Each number is 128 + 24 x the weight over the matrix's rms, rounded and kept within 0 to 255. Layers, rows and columns count from 0.

# layer 9 attention output, 256x256, rms 0.196, rows 0-53, columns 0-127
[[119 123 131  92 140 123 181 134  97 118  77 116  95  85 133  89 103 145 145 140 149 116 160 101 111 123 125  88  96 163 119 105 123 109 131 111 144 125 153 130 125 122  94 155 129 125 131 145 137 134 116  92  94 108 144 122 143 128 146  95 136 139 112 141 109 158  96 135 104 127 137 124 125 100 124 138 132 120 154 107 136 155 179 139 138 171 138 102 149 130  84  97 115 129 138 139  94  80 166  49 158 128 147 105 134 154 135 117 151 104 140 152 133 138 162 139 155  85 108 136 122 128  85 154 127 156 122 110]
 [145  91 139 155 188 144 134 120 156 111 106 158 188 102 144 101 145 149 158 150 102 144  90  86 119 176 138 121 130 128  93 104  70 137 152 141 101 107  84 111 122 100 108 102 132 160 129 115 136 186 110 225  86 119 139 151 112 137 141 133 136 151 187 131 104 109 124 145 125  92 136 159 169 150 136 128 116 135 131 146 156 144 112 136 106 109 122 123 104 148 151 172 161  80  84 146 130 138 140 124  99 133 111 131 109 157 114 162 146  63 122 132 112 142 144 114 103 166  93 123 130 143 167 141 123 145 108  88]
 [112 146 159  76 108 138 142 129 123 132 140 143 190 109  83 163 128 132 147 140 131 108 104 133 133 150  65 133 126 109  65  77 114 168  79 117 127 128 115 113 150 163 129 152 110  72 118  90 139 145  76  82 161 122 105  96 125  83  75  81 143 174 121 184 144 114  82 147 112 139 128 113 133 139 119 123 132 106  97 127 129 136 126 148 135 138 117  77 102 135 151 139 139 100  99 139 143 145 109 160 109 168 114  95 149 134 126 104 168 144 112 166 121 146 151 126 140 182 188 144 150 132 196 149 142 112 136  97]
 [158 113 107 121  87 110 142  78 128  77 145 119 165 138 128 123 145 133 135  92 117 153 117 152 100 168 164 129  97  78 158 140 136 101 138 131 154 122 108  70 128 137 100  98 188 151 149  90 120 141 151 209 138 121 149 110 172 129 142 143 114 150 144 173 155 121 175 106 140 129 129 138 148 139 109 156 128 149 190 109 103 118 108 119 108 152 103 171 114  99 126 113 127 155 144  95 172 139 133  90 166 118 113 137 132  94 190 153 136 163 153 132 193 118 135  73 170 129 124 170 107  83 165  87  88 128 124 151]
 [ 95 145 198 150 123 200 153  98 194 116 149 126 119 115  60 109  96 142 117 161 157 123 158 154 144 165 107 122 152 168 122 115 144 133 103 138 160 108 148  95 156 111 163 162 109 111 100 133 122  91 174 126 105  94 103 104 149  86 113 131 110 124 163 169 143 128 116 157 129 115 133 129 183 162 146 151 117 124 157 135 124 101 150  92 134 137 112 147 115 113 104 119 127 145 147 104 111 155 150  83 142 106  88 132 126 116 173 144 141 116 139  96 143 122 120 183 135 136 130 162 130 183 166 190  97 130 126 152]
 [125  85 143 113 117 155 200 112  76 150 146 154 156 147 102 105 125 139 147 131 100 123  95 118 130 137  90  94 109 112 137 115 130 134 112 142 110  80 127 150 107 128 139 121 153 109 185 139 162 111 125 117 118 121 147 119 116 123 102 144 148 130 127 132 125 181 174 120 103 153 133 132 122 147  99  92  85 101 157 168  73 197 153 124 108 156 183 131  98 119 133 127 157 104 164 151 112  96 111 195 148 107 145 101 103  91 109 117 122 153 120 103 102 102  99 126 123 152 140 130 103 141 124 117 148 143 104 112]
 [141 147 139 128 159 127 136 140 120 121 116 113 114 131 115 200 114  84 133 146 134  92 112  73 124 140 158 168 143 145 142 129 161 122 118  96 160 125 133  83 107 111  96 147 164 161 131 152 154  72 137 143 139 131 156  80 154 104 166 180 126 125 120 128 121 115  88 120 124 107 127 118 158 112 114 134 134 139  98 135 134 127 148 109 189 156 152  99 150 121 149 163  81 135 124 116 153 149 140 190  90 122 124 122 157  94 153  69 160 104 106 116 136 131 128 142 137 140 133 136 138 134 141 168 134 130 155 104]
 [151 142 153 172  72 136 140 104 129 131 124 113 156  79 169 146 112 119 131 136 145  97  91 148 139 119 138 122 128 108  89 131 123 139 140  92  83 170 141 157  95 116 167 157 176 119 107 116 107  89 144 127 129 139 140 141 123 128 149 132 161  72 116 133 142  97 156 148 145 172 136 140 110 125 106 105 169 111 162 160 156 152 147 139 122 140 154 119  83 178 110 105 130 102 147 103 123  94 117 162 134 132 128 120 125 116 139 135 119 139 114  67 140 139 180 142 179 182 136 153 151 152 172 135 128  73 124 145]
 [ 93 156 130 158 150 132 143 156 100  75 117 102 135 133  95 159  83 135 140 146 135 109 154 127 174 108 108 176 137 108 132 147  88 119 146 185  56 123 110 113 154  77 135 106 160 147 157 160 141 132 165  72 176 145 130 125  94 107 137 128 154 131 122 135 128 145 152 113 122 116 131 170 161  97 162 157 187 150 109 155 133 100 130 131 134 118 138 118 134 147 109 118 153  96 158 128 156  87  99 136 154 154 146  82 119 133 121 100 147 111  85 121 164 175 103  92 129 127  89 116 142 150 168  86 124 121 135 144]
 [129 143 123 126 140  99 110 134 128 162 138 141 144 121 142 140 133 153 109 145 101 150  93 146 158 114 119 148 123 155 142 129 122 122 127 138 142 130 128  78 102 185 111 136 147 113 173 115 121  99 110  87 132  83 176 148 135 112 147  91 161 117 108  88 148 160 141 113 133 121 191 133 173 116 101 139 179  94 115  83 103 138 157 150 127 122 138 169  89 165 109 140 172  71 105 125  96 115 121 129 104 126  91 140 146  77 156 120  99 183 116 136 132 124  56  82 136 135  85 121 117 128 122 111 137  84  75 163]
 [149 150 110  87 159 120  97 117 103 123  82  93 148 144 147 181 133 132 104 132  63 103 127 139 115 157 149  97 127 114 108 134 123 118 129 122 118 131 117 118 127 102 146  97 106 128 115 125 137 193 125 142 136 132 155 138  52  99 137 122  90 123 127 148 140 142 124  90 169 153 120  84 131 167 107 125 117 173 112  96  88 100 128 121 146 133  71 138 108 116 103 140 142 180 114 151 130  91 118 108 168 122 140 114 112 114 119 134 137 135 148 126  97 185  85 158 122  67 130 150 120  96 113 125 102 123 110 132]
 [162 149 133 114 111 139 143 186 175 133 197 143 120  59 132 110 137 143  96 153 156  86 101 151 137 136  77 122 161  97 137  71 168 156 171 133  91 168 136 155 132 118 149  81 112 101 141 122 130 188 121 133 156 103 129 158 126 127 116 140 130 184 117 122 129 155 192  98  81 110 153 133 111 146 132 154 151 147 116  96 117 108  54 152  95 162  78 155 116 112 147 136  99  93 114 105 155 114 145 206 118 151  84 131 115 161 116 136 117 195 100 115 161 104 102  96 145 142 147 136 144 125 130 156 118 152 167 147]
 [140 141 131 118 149 170 183 132  77 135 164 101 115 102 119 122 100 116 155 153 143 135 140 135 126 110 132 129 181 172  84 112  62 144 120 156 161 117  84 127 102  83 152 169 115 172 170 131 113 160 108 114 104 124 129 131 151 114 119 150  92 153  93 154 124 127 152  52 131 144 154 109 143 154 140 167 144 104 170 151 133 143 118 102 139 101 112 126  84 140 169 146  92 158 106 113 126 167 116 134 182 105 161  96 143 106 121 134  94 159 138 112 181 113  87 109 143 154 175 124 148 120 152 140 138 121 125 104]
 [132 150 140  96 172 177 132  98 109 133 154 100 118  90 135 125 128 120 142 140  81 140 130  90 150 105 126 147  95 111 119 143 120  64  90 124 141 126 147 140 103 129 112 129 120 133 145 134 141 119 147 147  95  91 148 145 149 160  93 171 123 107 119  78 141 133 142 114 158 174 110 104 138 155 100 142 165 105 112 141 156 117 107 148 134 103 119 113 184 117 131 111 113 139 124 117 109 145 130  90 120 160 134  87  91 178 121  97 117 134 137 143 121 116 107 136 164 110 127 116 137 158 154 135  91  87 155 110]
 [134 120 138 190 103  78 156 116  77 121 132 113 151 156  96 128 151 107 132 137 149  84 141 118 189 150 108 139 131 136 135 132 129 121 131 111  79 118 139 137 126  98 161 114 138 127 113 118 121 119 128 100 138 147 126 131 115 124 125 123 107 128 100 118 123  61 128 120 123  74  83 139 125 161 122 117 122 135 132 101 109  96  93 127 168 134 137 103  89 101 151 152 116 124 125  99  86 137  98 120  85 119  87  94 102 131 116 101 100 143 130 128 105 127 140 105 138 129  96 100  93 124 138 161  91 149 110 147]
 [178 143 104  95 118 127 138 121 149 140 100 134 154  89  97 145 148 159 108 165 113 104 146 153 139 100 115  99 115 117  89  86 152 108 132 111 116 137 113  88 167 117  92  97 125 127  80 138 133 145 130 128 158 125  93 125 139 118 132 148 135 162 121 126 145 152 120 124 186 151 113  91 132 118 194 143  66 123 105 136 128 195  97 150 152 127 116 100 182 165 122 129 135  97 139 101 176 157 145 124 172 122 161 140 102 106 122 172 117  74 133 144 145 147 147  91 120 125  99 127 154 105 151  96 140 138 150 130]
 [108 125 103 120 146 131 149 138  95 146 127 129 103 141 157 117  91 102 115 131 110 151 128 108 184 121 126 164 148  87 126 151 121 135 105 105 156 108 166  90 114 153 185  96 112 122 151  96 158 136 118 100 162 127  71 165 149 144 115 107 126 130 168  90 176 105 123 108 124 113 108 101 133 110 130 168 154 165 161 134 127 149 120 130 100 126 117 162 138 148 116  95 112 111  97  85 123 141 105 101 137 129 125 147 123 101 106 163 129 115  99  88 165 136 127 139 141 148 106 127 129 172 144 181 111 119 172  97]
 [101 107 180 129 134 130 153 119 111 128 152 116 147 167 153 128 134 108 124  86 173 113 139 145 171 111 152 159 169 132 126  77 168 121 134 148  73  97 116 137 131 163 142 133 133 134 162 122 145 130 154 106  71 125  84 139 123 110 121 143 124  96 122 146 114  94 159 119 103 108 148 112 128 130 174  98  94  98 133 136 147 112 117 132 121 129 152 106 108 142 139 126 126 140  89 152 149 139 139 138 113 108 158  81 101 121 108 121 137 196 121  82  77 112 104 107 111 123 112  89 160  95 100  97 145 130 101 130]
 [172 122 137 161 130 134 182 135 179 106 136  86 149  94 140  90 110 141 130 143 101 167 122 148  97 100 165 106 126 129 115  95 132 105 187 103 136  90 157  98 156 138 148 123 193  74 132 146  82 134  99 112  89 110 116 178 107 121 136 143 120  97 170 114  99 149 122 122 131 124 105 131 133 132 113 130 132 122 121 113 132 106  98 137 154 146 137 121 115  98  75 138 149 113 123  96 131 106 164  97 126 147 138 146 119 130 142 174 117 115 129 112 103 127 141 119  93 134 137 158 142 121 134 125 113 130 134 124]
 [155 140  94  90 110 147 148 194 174 177 162 148 141  74 135 141 143 101 143 152 114 178 142  80 115 156 137 112 170 123 156  95 112 118 147 171 139  90 151 134 133 168 176  85 150  86 149 136 138 146 116 144  63  58 124 162 126 123 123 164 154 124 180 113 104 123 180 129 125 142 172  94 154 121 128 118 149 122 142 115 126 132 110  83 121  80 143  93 137 141 115 120 124  96 142 114 130 128 140 128 130 149 139 130 107 126 106  96  72 163 145 153 113 158 177 143 123 119 103 138 101 144 123  77 141 152 167 176]
 [162 105 144 159 100 155 124 128 157  96  97 164 144  86 169 112 174 127 135  99 173  99  83 174 118 126 131 161 158 107  85 144 113 167  95 121 154 113 159 106 160 133 110  81 130 143 144  77 140 113 156 160 170 159 140 147 161 147 159 114 145 129 107 117  80  90 146 112 131 128 116 166 123  96 112 144 116 113 151 129 130 113 111  96 144 123 155 127 154 128 132 127  80 116 142 110  77 113 104 133 103 146 145 155 127  78  91 134 112  98 121 144 107 113 169 133 136 107 114  93 123 118 137 120 100 140  99 115]
 [114 143 123 128  90 128 140 107 129 113 176 111 143 151 147 145 144  82 101 153 170  83 138 135 138 110 160 111 117 123 130 119 178 119 105 104 153 114 157 152 128 136 121 123 168 162 133 131 148 134 165  99 124 121 149 122 108 141 115 122 109 121 139 156 145 142 111 117 101 124 169 177 105 180 143 115  65 165 178 126 128 160 134 147 109 145 124  59 146 128 122 143 163 143 160  73 124 113 119 157  98  96 123  68 181 119 121 149 111 139 115 143 135 101 120 117 113 117 120 144 147 135 141 152 116 136  86 161]
 [183 179 108 120  82 122 111 149 110 149 118 176 122  96 185 130  93 118 122  99 105 142 126 163 150 170  96 146 147 159 147  92 153 119 123 161  91 141 141 156 106 101 133 106 151 112 134 139 141  93  81 108  98 124  85 133 119 117 116 150  81 167  91 115 153 131 120 147 128 139 128 129 110 125 117 149 139 165 156 141 119  88 138 121 109 117 129 158 157  86 138 159 143 134 103 108 134 108  94 104 140 160 112 106 110 151  91 102 124 128 135 155 110 154 154 107 110 148 119 135 118 131 142 132 111 147 100  97]
 [132 112  96 137 169 131 144 111 104 131  99  89 132 156 125 124 141 116 128 117 155 129 162 104 101 113 140  89 134  87  94 133 157 133 147 129 106 101 113 112 141 174 116  97 126 120 156 115 140 149 105 126 140 142  78  98 114 125 126 140 174 105 120 137  89 159 105  90 121 109 131  95 112  84  65 122 157 136  89 121 104 124  81 127 184 133 121 135  88 123 116 145 118 124 138 137 121 120 119 162  57 112 139 109 119 142  85 117 156  96 110 100  75  84 142 102  96 141 124 129 121  96 134 138 131 147 136 108]
 [ 83 117 154 172 118 131 102 203 166 184 180 221 146  92 141 139 121 115 118 115 109 108 111 106  81 143 122 139 160 124 201 127 125 152 179 150 126 120 218 135 167 112 166 163 110 116 170  91 151 178 132 126 135 186 171 112  89 106  35  95 114 186 118 120 117  78  44 110 189 157 172 194 106 162 163 142 134 173 108 151 123 123 128 145  88 100  92 115 142 156 117 134 136 113 128  86 102 111  69 138 116 149  99 190 130 170 168 137 138 106 129 153 170  89 107 126 143 130 158 153 112  88 139 130 106 135 117 122]
 [147 136 122  91  93 156 136 120 130  76  93 145 110 179 124 129 123  78  78 145 124  94 107 159 123 139 128 128  83 103 137 123 123 119 122 154 104 107 153 151 137 108 139 148 119 100 173 144 123 136 129 136 140 105 146 114 122 114 170 131 108 110 130 147 112 144 118 118 115 108 107 122 117 131 129 146 111 121  98 141 104 145 132 153 166 125 120 118 132 100 142 120 114 104 118 133 114 117 143 104 116 127 132 157 120  81 164 137 124 114 105 145 118 145 136 172 164 160 152 130 141 172 147 139  83 145  81  84]
 [116  93 152 119 135 122 136 158 168 115 119 117 121 160 126 108 168  77 190 128  90 113 125 200  67 100 110  97 140 201 143 110 127 110 144  90 118 101 138 130 119 115 161 101 143  77  79 113 206 101 112 147 139 150 100 119 110 145  92  82 150 123 129  53 146  97 142 144 139  97  99 109 152 157 125 153 140 152 149  96 100 144 145 109 149 100 100 152 145 115 132 141  95 119 129 118 124 137 118 118 123 140  98 133 142 142 133 102 101  91 120 119 108 154 113 111  99 122  99 154  71 170 115 137 140 160 136 124]
 [132 124 123 126 165 173 124 164  91 127 182 154  98 216 109 132 120 197 152 121 158 182 102 212 134 185  68 104  87 170 121 104 150 116 127 154 120  98 143 138 172 221 138  35 107 114  97 101  95 177 116 114 118 120 123  60 219 140 132 124 145 141 101 128 208 121 146 149 128  95 132 144  97 115 123 167 113 108 144  97 124  45 127 101 151 120 140 112 191 151 134 108 139 189 151 119 128 118 123 167 110 120 143 153 107 106 136 126  70 122 109 163  93  92  98 136 108 137 106 136 123 159 138 113 126 135 145 100]
 [ 90 113 125 154  94 142  90 168 137 132 177 113 118 130 131 157 131 135 117  92 154  75 150 129 135 118 148 123  96 166 116 101 127 134  88 153 102 110 107 136 116 137 158 132 118 102 133 139 122 158 110 125 111 138  96  97 128 106 120 156 149 138 156 129 118 162 136  69 193 135 168 108 117  90 126 125 155 132 141 144 147 128 171 142 172 106 134 132 137 128 127 176 128  90 139 133 118 103  96 110 142 111 110  96 132  75 160 155 108 117 128 104  97 140 126 111 138 129 115 119 162 104 129 117 125 174 122 126]
 [138 131 117  83 145 159 137 106 145  84 132 158  98 100 126 151 135 112 134 147 100 130 131 148 123 117 131 129 168 131 147 104 153 113 178 139 128 183 123 101 170 122 144 126 132 134 104 129 182  77 120 111 153 120 127 113 134 152 153 106  95 151 134 112 124 152 139 121 133  89 175 146 133 159 150 124 124 107  97 105 108 119  63 165 111 139 132 129 100 130 102 106 108 152 116 110 167 137 207 119  84  99 122 144 124 203 165 127 136 207 131 120 125 129  65  96 171 126 176 145  99 164 147 133 138 103 142 157]
 [112 108 134 115 100 113 138  96 141 130  93 125 149  99 153 125 110 124 121 116 107 159 150 127 160 145 154 160  96 142 119 120 134 107 106  97  97 105 147 170  90 119 117 143  96 143 130 109 160 113 131 124 132 130 132 125 129 154 117 124 168 143 127 112 125 143 147 152  66 152 120 167  90 120 147 188 125 164 158 130  90  98  87 138 113 122 131 107  98 108 112  81 124  88 113 122 132 120 143 144 143 135 108 149 138 110 140 128 114 116 125 171 130 119 100 140  97 155 163  87  95 163 101 161 126 170 129  84]
 [124 156 125 135 131 156 115 140 173 131 127 130 149 127 115 158 151 158 133  97 164 141 147 136 110  95 134 137 153 136 145  79 108 168 144 124 115 105 124 121 117 108 115 146 127 109 148 128 107 126 148  87 127  72 161 138 152 125 170 138 122  73 128 169 149  49 140 132 172 140 135  81 121 149 125 160 104 180 163  80 115 146 144 156 136  74 125 163 123  80 157 209 156  86 161  81 158 122 143 118 135 175 166 183 153  86 116 140 151 115 118 123 151 126  87 147 162 174 174 156 136  83 185 133 135 131 178 125]
 [129 118 131 156 116 132 101 174 166 128 169 138 130 119 151 123 167 127  92 123 141  99 123 180 143 157 135 115 146 125 184 115 178 145 194 118 155 132 112 162 151 163 137 107  98 133 102 147 145 125 124  97 155  92 149 133 143 134 137  93 105 154 160 103 144 129 129 133 131  80  87 117  88 181  84 117  95 155  89 115 128 140 139 149  76 131 130 132 147 142 138 152 156 135 112 137 169 161 128 104  87 135 113 117 119 163 153 135  95  75  74 159 180 123 102 144 102 159 141 107 105  63 113 128 120 152 186 110]
 [104 146 155 122  70 145 106 115 122 107 156 157 104 122 134  79 136 156 125 119 147 106 149 180 169 112 135  55 133 121 178 118 134 129 139 151 138 136  65 122 165 119 146  61 104 121 123 153 150 151 120 143 157 123 131 113  89 143 149 143 110 152 139  87 116 146 111 161 127 151 149 127 146 101 151 158 118  77 140 162  95 155  95 106 148 132  99 100 140 143 110 118 106  87 141 117 154  93  77 128 120 145 102 166 104 150 114 112 142 101  98 133 124 109 159 125 124 120 144 120 155 178 176 186 143 158  81 129]
 [133 161 138 104 110 122  92 140 114 152 122 151 138 110 143 147 133 113 139  86  80  68 220 129  60 174 111 127 113 102 136 174 142 132 148 145 140 119 128  88 109 166 179 124 105 136 185 141 148 100 117 155 109 134 125 140  75 143 109 109 146 110 125 118 108 128  99 118 147 145  74  93 136 171 110 132 137 108 129  79 153 112 163 132 140 110  99  92  92 165 151 149  99 135 127 118 116 175 116 134 129 109 161 151 136 147 125 109 137 127 131 100 141 111 111 147 160 146 161 145 135 139 149 106 128 165  91 125]
 [141  91 140 133  50 136  82 102 109 143 176  96 219 166 195  53 146 139 143  56  77 191 163 163 101 110 117 145 108 209  48  84  41  80  80 196 118 135 129  63 124 144 154 104 150 103  62 129 144 194 176 120 101 143  65  25 131 142 163  80  99  34 129 208 138  91 135 140 121 116 138 143 134 140 125 155 158 150 133  55 172 133 137 113 136 140 163 114 123 149 115 142  74 136 130 130 155 163 139 144 161 137 125 147 137 111 144 115 118 113 152 138 125 132 134  97 123 124 120 128 121 144 145 135 131  74 140 133]
 [175  72 103 167 158 159 153  80  75  96 139 113 112 135 109 145 144 108 160 150  83 132 157  61 166  83 153 128  43 113 155 145 119 152 120  81 158 149 121 113 132 107 115 131 144 137 121 131 100 126 117 137 136 136 122 120 126 167 146 117  80  99 148 155 120 109 155 141 153 121 105 151  91 136 113 123 143 134 147 118  81 127 142 134  96 122 112 102 109 136 149 138 157  84 161 102 127 109 113  98 140 143 152 140 122 103 129 152  99  73 121 115 188 138 123 156 143 160 127 159 134  78 136 130 145  84 103 129]
 [126  85  77 205 191 131 105 133 110 109  98 142 114 156 113 124  63 111 104 124  90 127  98 150  96  60 114 156 125 128 112 101 111 145 111 139 145 144 110  69 173 113 110 112 112 104 188 130 142 118 111  94  99 148 134 167 141 147 132 133 113 131 106 139 115 126 118 165 123 164 172 156 127 130 134 138 111 116 125 145 159 161  96 107 146 157 125 160 120 137 148 137 101 100 127  94 152 107 132 122 133  87 122 146 144  97 121 135 132 195 136 110  68  89 162 158  95 122 123 104 122 174 152 140 154 117 121 131]
 [128 114 157 120 153 111 119 153 120 113 132 131 155 127 134 149 129 149 138  98 119 157 108 149 107 156 182 159 135 142 151 101 166 134 120 144 117 111 164 149 120 118 145 155 119 137 115 177 143  99 139 164 185 112 133 125 125 103 129 130 125 165 146 146 148 211 126 130  98 130 160 120 135 143 117 121 155 135 119  84 132 118 112  91 157 110  95 125 110 137 119 142 130 140 157 167 172 130 145 140 137 134 105 101 174 185 112  96 142 151 105 118 187 172 133 141 129 119 151 130 160 119 139 111 119 135 169 107]
 [131  92  81  97 108  83 149 152 155 161 152 148 165 140 147  88  69 116 158 110 126 150 120 207 176 159  96 164 134 144 152 119 109 146 152 171  90 108 121 144  94 143 153 148 108 119 155 127 170 136 116 122 155 125 129 118 172 120 122 135 145 146 139 115 150  91 147 142 101 144 139 102 117 128 108 124  92 135 139 158 120 139 144 121 119 115 191 134 157 158 113 126  89 124 139  98 122 118 107 110 125 135 151 121  93  84 133 116 123 145 118  99 117 139 161 116 172 123 150 109 134 144  65 137 113 124 104 161]
 [131 112 109 155 128  92 135 170 144 137 194 156 117 162  80 135 116 144 109  58 148 103 101 100  89 116 137 128 159 158 139 153  92 118 124 109 148  91 152 113 109 152 133 148  93 137  89 104  95 105 111 113 126 125 134 127 144  93 116 107  95 134 105 118 105 132 149 177 111  93 105 126 143 147 144 171 103 129 165 128  75 126 114 149 140 122  95 135 124 135 137 118 131  93 122 101 100 148 147  90 142 112 130 164 124 127 168 103 113 137 159 167 100 130 136 104 116 124 143 149 116 113 139 126 123 139 140 125]
 [112 126 129 103 151 125 113 131 154 136 123 121 128 113 170 164 139 145  91 122 132  89 184 151  72 125 123  89 141 121 136  97 144 159 126 148 115 101 108 143 139 152 146 167  78 101 123 115 180  98 146 115 152 111 111 144 123  91 109 100 157 126  91 113 154 119 129  94 130 137 129 139 127 120  78 167 125 125 190 133  90  86 165 167 136  74 134 101 151 147 112 116 156  98 182 107  93 125  95 144 136 127 124 141 115  74 150 128 140 132 167 131 139 139 162 159 128 108 100 135 153 156 172 179 169 112  72 101]
 [106 109  98 113 128 162  81 123 132 104 112 116 102 137 109 117 108 100 126  93  64  98 152 101 150 102 117 145 138 133 157 136 133 149 121 101 159 104 140  84 172 103 145 119 114  92 130 132  97 119 118 144  97 159  95 135 138 116 109  63  59 129 125  74 181  99 147 133 149  73 107 122 105 163 108 152 138 152 130 109 132 132 153 172 109 102 107 162 139 121 108 109 154 148 104 117 136 154 163  91 116 114 115 150 110  95 101 113 113 134 140 145 154  94 108 133 152  86  96 169 125 139 117 168 128 150 103 150]
 [ 98 129 129 149 129 115  96 108 112 159 161 122 157 180 160 102 140 116 116 146 142 136 142 103 125 168 126 128 122 124 122 151 119 131 107 135 112 123 145 110 108 122 123 164 155 112 132 125 115  91 127 100 133 124 131 158 101 111 120 106 122 122 153 154 138 150  97 135 142 113 134 117 169 166 141 130 106 122 128  98 118 172  97 150 114 113 117 139 112 118 128 120 151  98 163 133 109 144 138 149 143 132 121  91 136  89 148 129 114 124 110 161 143 107 128 129 169 167 130 101 129 127 104 132 133 131  99 119]
 [128 120 151 119 126  95 155 107 167 154 135 136 113  92 114 114 127 181 122 142 171 144 137 162 119 112 103 161 130 158 156 135 158 131 149 109 121 126 128 154 157 129 133 175 132 101 140 129 158 110 104 139 154 129 142  96 115 113 106 127 177 140 130 128 120 177 114 109 119  64 176 128 158 145 122 174 148 145 106 123 138 101 119 160 136 189 112 166 156 146 172 114 142 141 135 140 126 134 145 155 155 131 169 134 174 127 133 157 112 113 101 120 114 138 131 167 138  84  87 137 127 117  69 161 171  81 162 119]
 [134 101 153 114 109 133 128 109 115 138 135 106 127 123  84 136 119 122 121 169 138 108 152 134 122 121 127 130 116 126 131 124 147 140 160 124 110 111 155  94 144 141 108 124 133 145 131 175  82 130  90 123 132 114 129 109 154 144 134 178 106 135 155 160 134 150 113 171 137 122 117 135 156 129 145 160  96 129 147 124 162 111 132 125 102 143 118 140 164 127 182  82 119 153 139 123 112 142  58 121 137 110 141 133 148  70 147 152 170  98 142 164 136  89 126  98 159 120  88 125  93 111 139 130 124 168 185 110]
 [129 111  94 129 186 126 112 110 120 162 114 101 170 139 135  97 120 135 117 122 148 113 106 128 114 148 115  97 107 105 139 133 144 114 123 133 112 115 165 138 140 116 114 184 151 175 116 108 126 168 123 203 154 157  95 116 157 118 148 161 149  72 105 187 182 141 102  66  98 134 129  82 118 101 106 110 146 138 120  94 114 165 149 117 115 135 145 136 127 146 150 128 135 142 139 148 135  55 134 113 128 109 103 142  96 143  97 132 141 100  81 123 124 158 103 116  98 121 120 130 133  80  92  90 111 114 111 134]
 [162 114 130 133 148 159 104 140  91 214 126 103 159 169 126 130 138 114 107 118 121 135 125 124 193 161  99 140 182 127 119 139  96 150 172 138 157  85 157 145 153 147  97 121 121 159 159  95 104 104 109 127 134 149  94 144 139  99 142 163 127 103 136  84 122 157 118  84  94 120 130 128  84 121 122  90  84 110 112 129 156 129 126 128 152 147 123 114 108 150 130  89 140 150 116 156  89 101 153 117 136 144 155 122 133  99 125 155 130 128 166 161  95 164 181 102 124 109 153 102 200 115 127 148 148 102 125 104]
 [106 131 173 157 171  88 127 142  98 148 115 115 122 129 135  96 141 146 124 105 121 152 159 117 123 124 118 130  65 121 140 101  91 132 123 152  84  55 132 127 119 168 105 100 162 107 155 109 100 140 121 118 145 121 135 122 104 116 114 107 163  72  71 143 166 122 129 128 147  91 109 136 142 139 131 151 112 107 126 114 147 149 120 130 137 137 119 154  95 141 163 133 118 146 124 130 149 134 120 150 123  98  95 138 131 116 114  93 125  81 159 124 172 138 124 136 149 129 133  96  92 141 114 105 137 155 115 126]
 [ 99 142 118 192 152 137  92 107 153 108 126 109 128 141 105 168 112 132 118 151 112 108 152 151 147  96 148  85 116 117  88 114 139 125 134 119 146 179 121 159 142 142 107  88 148 183 110 123  95  86 143 120 176 156 128 103 143 112 134  94 110 111  65 127 146 130 101 121 128 156 135  71 128 145  99 121 141 119 127 123 130 132 130 140  98 135 159 105 162  97 142 117 116 167 114 144 132 173 151 104 108 146 107 149 105  94 133 140  94 141  96 114  98 153 143 140 148 103 123 149  77 134 124 126 130 170 119 123]
 [112  65 186  79 126 100  91 184  92 130 147 151  69 154 121 112 168 149 104 125 148 118 145 115 135 117 135 127 104 198  96 108 179  79 136 114 117 155 118 135 134 156 102 101 141 105 117 100 141 115 103 112 133 150 127 123 100 129  88  92 166 106 152 136 169 130 117 129 155 136 183 141 106 144 145 132 121 119 132 197 144 165 114 129 101 122 163 157 138 135 184 118  84 105 119 126 114 151 148 159 150 119 129 165 173 119 163 173 146 120 120 103 132 126  97 153 125 142  85 115  96 157 121 133 137 143 153  90]
 [ 86 132 120 154 140 108 106 133 137  82 138 103 142 148  97  92 139 121 118 110 194 133 150 144 130 157 141 157 117 120  96 139 124 128 153 154 143 136 122  75 148 137 167  81 111  89 112 165 170  98 135 106 118 108 130 123 145 110 139 114 149 113 173  73 182 134 118 139 108 110 154 127 128 157  85 119 107  99 104 122 122 114 161 125 109 112 143  99 148 104 129 129 110 120 129 186 121 155 152 111  71 162 136 108 135 110 157 111 134  95 117 111 142 104 156 126 136  61 157 111 143 119  91 188 131 134 154 164]
 [128 139 107 133 136 157 167  87 151  99 107 115 127  96 146  88 103 144 112 129 124 110 103 132 148 137 134 139 113 109  95 108 167 128 103 151 159 105 123 141 106 115 116  87 127 144 127 133 141 119  97 130  98 113 149  93 124 134 123 138 118 152 142 119 113  80 125 179 118 155 148 110 108  79  93 167 129 127 148 123 160 127 100 146  98 127 114 158 104 151 130  97 149 175 158 178 152 108 123 117 143 121  96 146 142 147 111 102 139 138 121 129 115 160 147 147 147 144 147 119 128 130  93 137 109 134 159 137]
 [149 108 132 159 140 127 162 126 133 126 105  97 154 145 140 130 157  89 142 141 120 128 137  78  80 110 117 123 156  94 121 161 132 144 144 154 153 155 102 172 130 109 120 117 125 126  96 146 124 122  58 137 120 173 132 111 179 145 137 177 105 141 171 143 192 143 158 113 136 109 143  87 165 166 121 159  80 147 116 129 132 170 184 168 128 125 134 112 129 147 154 127 159 134 131 127  92 154 162 159 140  97  89 123 176 102 166 147 136 137 103 121 133  91 137 144 116 154 155 155 137 143 108 138 136  95 102 106]]